Weights of a small transformer language model: a variant of SOAP for these matrices.
Each number is 500 + 40 x the weight over its row's rms, rounded and kept within 0 to 999. Layers, rows and columns count from 0. Numbers have three digits each. The size before them is the row's rms in percent of the matrix's.

# gate: layer 8 MLP gate, 256x128, rms 0.304, rows 141-154, columns 64-127
# up: layer 8 MLP up, 256x128, rms 0.315, rows 141-153, columns 64-127
# down: layer 8 MLP down (transposed), 256x128, rms 0.308, rows 141-153, columns 64-127
gate141 107:546400489474481477495514552508542592515458438520507502494560532586397570490401500473566486503469544558424487485521474551528474468453536500475520528579490498499488484424473481493548497534506523
up141 099:498519491601406481495388438459533476514473537527457537477499520461547455540532483537575439495539461558517531528529459556542512485420539524551498520531471541523419455458479557506434518470542488
down141 101:427525409507499517545504515421469422499472537540451488533449505495488500507523445517433526472504550495504549521491463546486545465445509512458430455532478475495504597555515565486499498540490505
gate142 110:529554481528519539551485476542540567512479444500475533502460459489527446488526521522528481474579558517513505468523503463462548445552497513562518580505429550430497424560569473400465480494495522
up142 097:493514475479537470475483454525509505439413537539497442451502506518446480498527469498447496547522416545524512493479538473566471504558459477524472491431555506541530578449498539556569506464444431
down142 096:515490493438531532533505515517480521517436562546514515556528566508552543547482493499531445478572514549476542497458479542551463533474518459426514505541476417515514507567467496527490393529559480
gate143 101:468542524519518460484588451413517463524527502497502396603548495506584468447469557538445412499493523514542522512494545513475475513475477451581487517515509512506472536553458436544472438516507487
up143 101:497481478468545457503593481509496455537446573545500457531488509412511519439540552556457458526457540552469547505502490550504508546552525513555533498482516492493462574481456496479469546466446485
down143 095:495501480477478514481559497508504443473557398515438459464456457565468484513537459522441557532522532485535461531475448452531480535486477552472423506568468504475502495513504436477456506527516521
gate144 103:457507485507512525463565475539500462545473527497536464569454500501524480443464514524486438544461520468518537545491505484472528528469497502510527528582592448538523557488484458463485430508473476
up144 107:477554589489479506587521487432472508460512507453540475502487455569515481463491499478469529486477494548491497464446492493489534509488440535530460511481449476455560480452548479500544465455506492
down144 103:519455508523484474506484469476487525514456486522511547543509451499516560497582491568448520497577554473503526537436587505487545463506493486529449486505543586505474502444549511431514505485566512
gate145 105:514491531520451585464542488412469451520527527535536547466484474510505459509496535540495556483498484494532500498514479579535386508544490500539556553557516491511567460544445505444436486528467480
up145 121:431489429469532477488473496518535557505507499512508503407513511458491594516515466569473460447460469575470475482577506458517516472519392520473483503439462533424423548435531493506540569467524527
down145 104:484542458488511514534418488475502512480548546550512512482461480478474566498515525497419473508515450484420465539488578508527538558494465476531459600471434464491544491505475542513519508525484546
gate146 114:518473500551468421519531495457485457432562484517505552500505464571557528496450510491428545471538501477460496386498528465500526518509518488528458519520505419518428507468532453468432410524495473
up146 112:466504474531469482471524461506511480527519533505512531492457502475498453539555583509406482514516520454514499523526547518494517501517411506548565544456445425384447428410514558469498526505512545
down146 102:538502582478497422477465467511484547554481475414524508499484557521481454515557493477599454494575538402499448544532508517514519509480467481483508455551507505479496494540426476467486492502567518
gate147 092:523523515530527517512515532500579489506546486479505500537470499447529495441445519472475493566377521487477465467509449523497472497497490424467430572556587529508493548463493495454504419552505401
up147 098:536498479434429477532438462524452513493486387518512502529502503506510524591448496516521474450509498461426537476508528491468507498441552543488452465449498528452504536450513485570514525494442492
down147 094:441468514475480472502471523470449593461474515565517549568398533472497534484519526603458450516446469523474529502511540489540489531500495475566509577480476496472491508523518532492439487493472489
gate148 093:492506544435496470414477476518468492536535507544584543474578538499514557525447427481522504513554544502449486491496453478463413494455536433547499517515507539504559540515505489522562497466456550
up148 099:630510521511507455508476520463488486531517454550540506544477511414545450463500504465464551509575467504499519494484452455473460539476488510572481498427457492505408517466557534488562469562451504
down148 094:491545555624453502513485470471538528441499526453465515454516490578542503504574496498558482486494425478564503442532501533418488523492465521443449411478507500467507566501526505567474458503596503
gate149 102:477481515499485523532444448454435502505457525537502471477518460402556572468532504438466489535500526486539476513437421487560520581485473472515478546427467485479626469519491519485489429511527503
up149 103:502434535502474543456535483543447459501559505553501570487504564488468536453494630515536532528469555480550473505502492474530464528524526601518518447416518469565482436490544505499485438461510487
down149 099:479479520455450504448482485495460451508417466539418523456594481499443456450456504439494489514491512508474387502459416467477523483537473491471519472445515546570409464550522454547491502566494498
gate150 105:456481500512548479468529497500565552495420566563503437504503529489515515483456492522536515509462515539466478451479467510506511503498527473517487522475571461475461528473457488519494452437445472
up150 111:435451534562425514527540460508578508517477513500545580544492480541485529556477498522527467461449520590573475520529447497494454540499534477467430540487456582482538432461494496499480518454587476
down150 112:521552517446447464544531538446554466508463460477486415458496539565484477501494489538437488522518518438509511534479523494487489525526484523448481554429471528587424493511508487571508437564520415
gate151 099:478515459517472515414529531542508558582499461458533499491578478407524475572526489510556533515553514450485537538396528487501486508517563493470486473520491567491502497507498513458504481559541505
up151 094:507500505509534527552566511534469523542514557583445462459511545509574511398514436479521405386512423485513470495495517507529489435566520461486515503474535495511558510476546507493527523532489487
down151 105:445568532489502559435428484502512549555544452548524520493489502511430520522543567484484616491566554475511508555407482459568485519477521526427547534458532499535467529554529509564505465503497523
gate152 091:444436509508512455566468534456417518500510509481514511493490416564550528514490577425468523523521508542519460459529519517503522478555481495499523561469426468481469497457521527480489510504445495
up152 090:479454467481497492552466483423494492500494484470511520495570459530519515473469521420464496460519475472426542549491529520561493517500523434613485531495431467486546505500463465505509457450465500
down152 093:468434449611497534448502540511458476551466501517475522498578458439529424526456508484534498538505485461519506544438536523476524493484511490516469621512576488520444468496540476520497510397486549
gate153 095:522513515452506474451511539506437521503479506415501450476454516507532438414531533555533480501482515536467413477513456527513460466514524481457477532560522514460468524495447542456560511608490519
up153 096:533469478501501434499549460496492542480523484543486500553547516455531564521496487473520505480444516499448522523538450513456494491466509475542473520424522546417491486513424534479476561495405545
down153 101:505487454466507479491509507478439477522496533458514543458489536550508542408609436448514534524523466530581467500478455511540485435441538514553557530437509453432473541516433449504551474523486555
gate154 093:546518417511482564568495517501503455487522531453444465559513563537500573494453539520530534482499508470491551492451519414492482447468520483476491482536516467446640487429496508443542433506504500